Weights of a small GPT-style language model, trained from scratch on English Wikipedia: 5616 steps.
Each number is 50 + 10 x the weight over the matrix's rms, rounded and kept within 0 to 99. Layers, rows and columns count from 0.

# down: layer 15 MLP down (transposed), 640x160, rms 0.229, rows 276-322, columns 64-95
# up: layer 15 MLP up, 640x160, rms 0.215, rows 277-322, columns 64-95
down276:57 49 46 49 44 55 53 45 73 43 58 49 40 71 66 31 50 45 45 63 46 65 57 56 49 49 41 58 44 56 42 65
up277:52 59 40 41 59 40 47 61 48 59 31 50 44 63 41 54 67 50 46 42 50 39 39 41 43 58 45 64 58 51 48 44
down277:68 50 56 58 28 57 58 46 39 46 47 59 61 61 48 54 53 48 47 40 53 55 54 45 30 58 62 56 39 55 62 50
up278:54 54 59 41 41 48 57 42 67 47 61 45 55 66 53 46 44 35 58 47 61 39 53 51 58 50 46 40 70 57 49 41
down278:51 38 41 55 53 44 39 40 40 42 50 59 49 46 46 70 61 58 63 46 50 67 49 54 51 48 67 47 51 43 44 46
up279:44 43 33 58 53 53 52 38 54 60 58 44 49 33 45 54 58 67 56 51 44 59 51 55 53 45 48 53 49 61 54 46
down279:44 50 55 64 39 46 47 38 40 50 42 39 19 62 68 41 59 52 41 38 37 28 47 51 41 48 54 45 55 54 52 51
up280:57 53 41 46 34 46 42 36 66 55 39 65 46 49 51 51 59 41 63 52 38 52 40 25 55 47 65 49 59 35 70 63
down280:42 52 57 53 63 40 58 40 58 33 35 54 39 68 58 65 51 61 53 42 41 62 47 56 57 54 60 24 46 55 39 46
up281:54 36 44 75 50 57 73 67 49 48 43 50 49 50 38 55 52 38 45 49 47 54 40 66 48 45 45 67 44 43 40 47
down281:70 50 44 35 63 59 37 47 61 59 70 52 39 49 54 50 46 54 57 54 40 53 55 54 56 47 35 36 61 59 45 42
up282:47 46 54 41 68 35 41 56 62 60 27 45 35 35 49 73 39 42 47 40 47 37 54 45 53 41 42 28 47 66 49 55
down282:67 61 47 52 56 36 57 61 45 44 49 55 50 49 52 42 56 48 42 61 48 55 37 48 45 47 44 62 32 65 57 59
up283:50 52 45 54 49 47 35 47 49 72 47 45 60 43 54 39 56 59 39 57 37 40 42 38 55 44 42 54 54 55 45 53
down283:53 70 53 50 47 53 55 42 34 37 60 50 52 42 51 48 44 43 49 44 45 54 38 57 67 52 52 32 56 42 63 48
up284:42 38 49 47 44 58 62 60 33 38 47 49 56 58 52 49 41 44 43 36 50 48 45 41 48 55 64 53 42 45 51 73
down284:63 66 47 39 40 59 50 41 54 41 41 43 60 57 48 51 48 57 60 43 53 38 48 46 69 47 60 55 58 48 47 19
up285:51 72 57 62 64 51 55 33 44 46 46 61 43 36 48 54 57 61 66 50 47 64 39 52 46 52 54 61 53 43 42 43
down285:77 45 36 67 64 51 42 32 53 40 47 33 61 39 47 48 58 56 39 58 53 42 38 35 71 44 58 58 47 49 43 42
up286:52 29 56 28 51 34 33 34 54 35 61 29 61 42 42 35 58 56 57 49 56 42 18 42 61 59 56 63 48 57 64 50
down286:48 54 32 49 65 52 51 42 36 58 49 59 31 58 35 40 46 45 64 53 54 52 52 47 54 33 48 48 28 58 37 49
up287:47 45 45 25 46 48 52 58 34 57 60 38 42 45 41 60 50 49 56 58 56 49 66 39 71 56 57 47 39 69 61 53
down287:50 57 49 48 41 32 60 45 51 25 68 52 63 41 50 54 53 37 53 37 65 50 32 42 68 42 46 61 53 39 49 60
up288:30 43 36 45 38 36 72 45 45 62 42 53 77 50 46 36 53 59 54 53 62 52 45 58 37 43 67 56 47 53 52 55
down288:49 38 53 53 53 54 52 36 55 57 51 54 48 52 40 40 55 53 48 43 51 52 55 34 42 56 29 54 26 56 34 61
up289:48 50 59 46 51 55 59 37 45 51 49 56 41 50 27 49 57 48 35 44 46 38 70 62 25 53 42 59 58 25 39 53
down289:60 52 44 47 52 49 61 60 49 37 58 43 42 51 67 65 52 47 47 61 48 59 35 37 47 49 60 51 52 55 61 48
up290:62 47 59 65 65 67 58 47 44 49 51 57 53 56 28 59 38 65 51 47 30 55 44 56 64 40 32 67 54 39 56 48
down290:48 53 72 31 28 30 46 56 44 65 64 61 49 43 47 60 56 39 53 72 46 63 43 53 43 51 26 42 53 40 48 37
up291:46 53 42 56 37 44 59 61 58 47 61 41 60 45 28 58 37 37 60 36 48 39 57 34 68 61 55 71 45 56 50 47
down291:48 62 59 54 42 48 49 34 53 36 55 58 33 46 58 49 51 45 21 40 62 38 58 49 46 46 46 31 59 55 42 38
up292:44 55 63 41 44 60 53 67 48 58 59 41 52 49 34 54 40 66 51 39 64 57 52 53 47 65 65 50 33 42 61 54
down292:51 54 51 66 62 45 53 35 49 55 51 54 47 44 59 55 42 35 51 53 47 56 55 40 60 45 35 55 62 40 47 39
up293:49 34 69 39 43 51 46 47 42 33 49 53 34 41 40 43 73 59 54 43 48 26 45 35 41 49 51 30 47 64 74 60
down293:54 59 38 73 54 44 53 62 52 68 45 44 53 44 46 47 42 50 41 55 49 56 48 64 48 62 51 56 54 50 43 35
up294:46 45 46 54 50 76 56 54 35 27 40 47 26 58 48 41 48 63 54 37 42 65 58 59 45 61 55 33 48 30 42 58
down294:55 53 28 50 48 50 41 37 46 35 60 49 45 59 47 45 65 49 32 45 47 57 45 45 54 59 44 58 51 51 51 52
up295:66 53 49 40 48 36 40 52 37 62 40 66 42 53 46 45 64 49 44 43 54 42 60 34 54 53 54 42 44 62 50 53
down295:43 38 43 49 56 51 43 44 36 42 41 38 70 49 49 42 48 49 68 65 53 47 49 61 48 48 57 53 51 64 67 43
up296:25 54 42 55 56 43 49 38 49 71 51 45 67 60 32 49 38 74 59 24 36 72 55 59 43 44 49 49 54 41 54 44
down296:48 66 65 52 67 47 41 62 40 44 39 62 41 41 66 55 60 38 26 47 43 52 28 42 46 41 51 49 50 43 59 53
up297:59 64 50 67 53 62 47 29 55 44 27 49 50 60 48 63 33 70 72 35 81 51 48 62 58 50 51 60 48 57 38 53
down297:60 44 65 30 42 43 46 49 63 58 52 46 44 51 54 28 55 34 58 38 49 51 62 39 38 51 48 40 45 50 80 58
up298:37 50 61 35 50 47 63 44 55 32 45 49 56 69 58 61 56 49 77 46 60 29 53 59 42 44 54 61 53 61 51 50
down298:74 46 42 58 50 53 49 50 61 77 59 49 59 51 42 44 49 62 46 40 37 51 48 59 55 37 40 52 26 56 50 52
up299:33 47 62 48 56 51 72 62 41 74 41 53 56 65 48 35 40 65 40 55 38 54 59 51 39 47 48 61 42 63 72 47
down299:47 58 28 55 48 48 37 60 49 50 47 54 41 43 45 67 61 44 56 46 64 49 49 51 60 44 36 53 35 45 68 43
up300:27 38 49 64 50 62 63 52 51 38 63 59 55 43 40 42 60 54 49 62 61 40 30 60 46 51 45 37 48 45 37 53
down300:53 60 58 51 77 55 46 47 39 41 43 27 37 60 59 49 49 57 61 59 39 42 64 49 46 64 61 33 57 39 76 65
up301:51 50 30 51 66 53 43 54 59 65 48 55 49 64 52 57 61 54 42 61 48 53 49 49 48 49 64 53 48 53 32 40
down301:58 69 54 48 43 48 52 43 40 45 49 36 58 47 35 59 51 54 39 54 50 50 65 48 49 65 56 68 34 65 71 51
up302:42 48 40 61 52 49 49 54 59 53 47 56 49 59 45 40 44 52 37 44 48 48 53 47 34 46 52 43 60 45 51 46
down302:55 45 55 54 47 69 44 52 51 54 53 65 52 46 61 52 51 67 52 55 39 58 46 58 57 59 34 62 49 56 51 44
up303:52 52 51 61 47 42 41 46 53 78 61 26 52 35 53 40 35 52 57 29 42 31 38 38 61 44 41 46 54 44 53 42
down303:44 50 46 52 50 40 42 44 64 66 39 69 35 58 52 69 41 50 35 34 46 59 54 53 36 59 61 53 57 48 56 45
up304:41 55 47 59 59 48 46 54 45 50 59 48 39 39 43 52 42 75 56 51 55 59 41 57 41 44 52 43 63 52 49 51
down304:41 44 39 52 50 48 41 36 48 43 42 51 39 21 63 48 42 51 54 62 60 51 60 46 44 48 67 66 66 43 49 65
up305:43 55 42 51 52 39 52 43 60 36 47 56 43 43 61 46 42 43 60 34 69 48 51 50 32 69 52 36 65 54 51 69
down305:55 46 65 38 58 45 45 60 42 60 66 40 48 50 42 47 64 59 41 64 34 40 43 63 54 50 38 65 28 44 61 61
up306:36 46 57 48 60 35 66 41 59 43 44 64 56 46 51 39 86 39 59 47 45 33 53 58 34 37 33 62 46 52 45 49
down306:54 70 47 45 47 44 41 42 53 32 40 57 63 48 52 68 46 43 47 77 60 44 50 45 49 58 62 46 57 54 38 43
up307:51 26 51 41 41 39 50 49 49 61 41 45 46 34 56 40 49 54 67 56 44 45 48 58 55 57 44 50 59 67 51 60
down307:52 47 46 61 47 49 45 36 54 54 34 57 49 58 46 43 56 56 50 48 35 45 49 46 46 31 54 46 35 43 50 27
up308:47 67 65 61 42 38 44 45 60 63 67 60 27 70 53 54 64 38 48 59 40 50 56 30 44 47 54 58 57 48 47 48
down308:32 46 48 57 55 58 41 52 56 48 57 45 58 60 54 51 64 45 19 63 55 35 58 58 48 49 58 45 56 42 71 40
up309:35 40 69 61 69 56 69 57 44 31 46 29 60 40 33 48 47 37 58 35 62 44 47 31 49 50 35 56 56 44 28 53
down309:55 44 38 44 51 40 40 70 54 53 44 62 62 57 60 33 48 56 61 51 37 36 49 64 42 39 54 52 56 52 61 36
up310:53 48 48 46 68 42 54 43 49 50 67 44 43 48 33 61 55 40 68 28 23 47 25 24 58 52 66 60 31 36 64 59
down310:63 40 57 70 38 46 47 63 51 63 42 49 42 39 50 53 57 40 44 40 43 47 57 49 43 54 45 51 56 56 37 47
up311:47 26 40 75 34 43 65 34 53 54 46 40 35 36 52 36 51 52 41 42 33 35 49 50 60 44 53 34 59 43 46 51
down311:40 58 55 54 50 75 59 34 77 51 64 64 50 43 40 43 51 54 61 48 49 46 56 66 66 54 53 53 59 39 55 53
up312:38 56 44 54 58 64 26 40 54 52 60 50 51 64 55 46 52 53 37 40 41 62 36 55 43 53 60 46 51 42 39 53
down312:59 44 56 61 51 61 34 48 53 49 42 31 47 52 53 42 50 46 59 54 33 52 56 43 41 47 55 30 57 58 61 64
up313:44 50 56 56 56 45 54 39 60 52 49 48 37 61 46 60 66 48 34 41 54 43 58 46 63 34 52 58 68 43 56 67
down313:32 52 58 39 43 57 61 56 43 50 48 43 58 48 65 34 59 53 57 42 37 55 46 48 47 78 64 37 43 35 52 58
up314:54 30 42 54 38 39 62 49 52 37 65 51 64 44 48 59 40 45 51 58 28 45 49 64 23 59 48 59 30 39 44 63
down314:53 51 53 63 47 71 52 62 51 39 48 48 40 41 59 49 57 46 46 58 60 32 53 47 51 38 46 49 43 35 49 40
up315:40 45 67 53 46 51 57 62 47 48 36 55 47 30 49 39 58 48 58 37 64 63 57 42 49 47 52 62 47 42 44 53
down315:56 47 50 32 49 57 39 50 52 46 49 49 57 60 55 55 60 62 51 52 47 64 48 46 41 56 49 63 62 62 47 50
up316:48 67 46 44 35 52 70 56 46 38 49 75 49 49 50 56 47 58 40 38 49 46 49 34 30 61 58 62 61 51 48 68
down316:36 32 48 45 50 47 47 26 53 62 48 45 43 48 67 56 64 43 57 56 60 41 67 45 53 46 33 57 52 48 47 45
up317:57 49 41 53 32 66 59 48 61 47 56 55 56 43 42 60 64 52 70 58 64 56 42 48 44 60 53 50 60 43 39 52
down317:24 47 51 51 38 62 59 46 46 49 43 50 66 51 45 44 57 48 37 33 45 44 40 43 49 56 51 50 45 67 32 64
up318:29 31 31 41 33 37 37 39 29 47 55 43 52 59 41 49 57 52 58 46 46 61 51 41 52 45 54 56 64 61 49 56
down318:47 43 58 34 52 62 30 59 48 37 42 54 52 37 39 54 42 53 46 50 47 68 50 46 58 53 56 59 50 59 76 44
up319:55 40 57 40 35 51 54 56 47 62 51 56 41 46 37 63 64 50 38 55 44 54 50 37 47 46 49 53 47 61 44 67
down319:48 67 23 55 54 46 52 59 60 43 65 47 63 54 46 46 69 65 61 50 59 55 33 42 49 44 53 60 57 43 49 56
up320:37 68 68 32 59 54 30 46 50 56 34 42 44 45 44 60 47 42 42 52 45 50 58 48 50 45 54 47 54 68 56 73
down320:48 50 35 55 58 45 55 54 40 38 47 56 61 45 66 62 63 57 45 37 57 50 81 53 45 37 47 49 53 53 46 57
up321:49 45 46 56 48 35 44 73 46 49 63 47 43 34 51 42 65 43 32 54 46 55 60 44 41 37 49 56 44 42 51 63
down321:46 33 51 26 42 80 63 51 31 60 67 64 54 50 81 33 53 35 63 56 38 55 47 32 56 53 52 48 32 62 49 66
up322:53 37 48 39 26 56 55 51 45 54 46 60 39 63 44 53 60 59 45 55 49 50 37 50 43 51 56 46 36 60 63 42
down322:44 30 57 57 34 53 49 45 56 60 55 52 36 62 51 56 65 57 74 64 58 50 42 35 47 73 33 55 42 36 54 57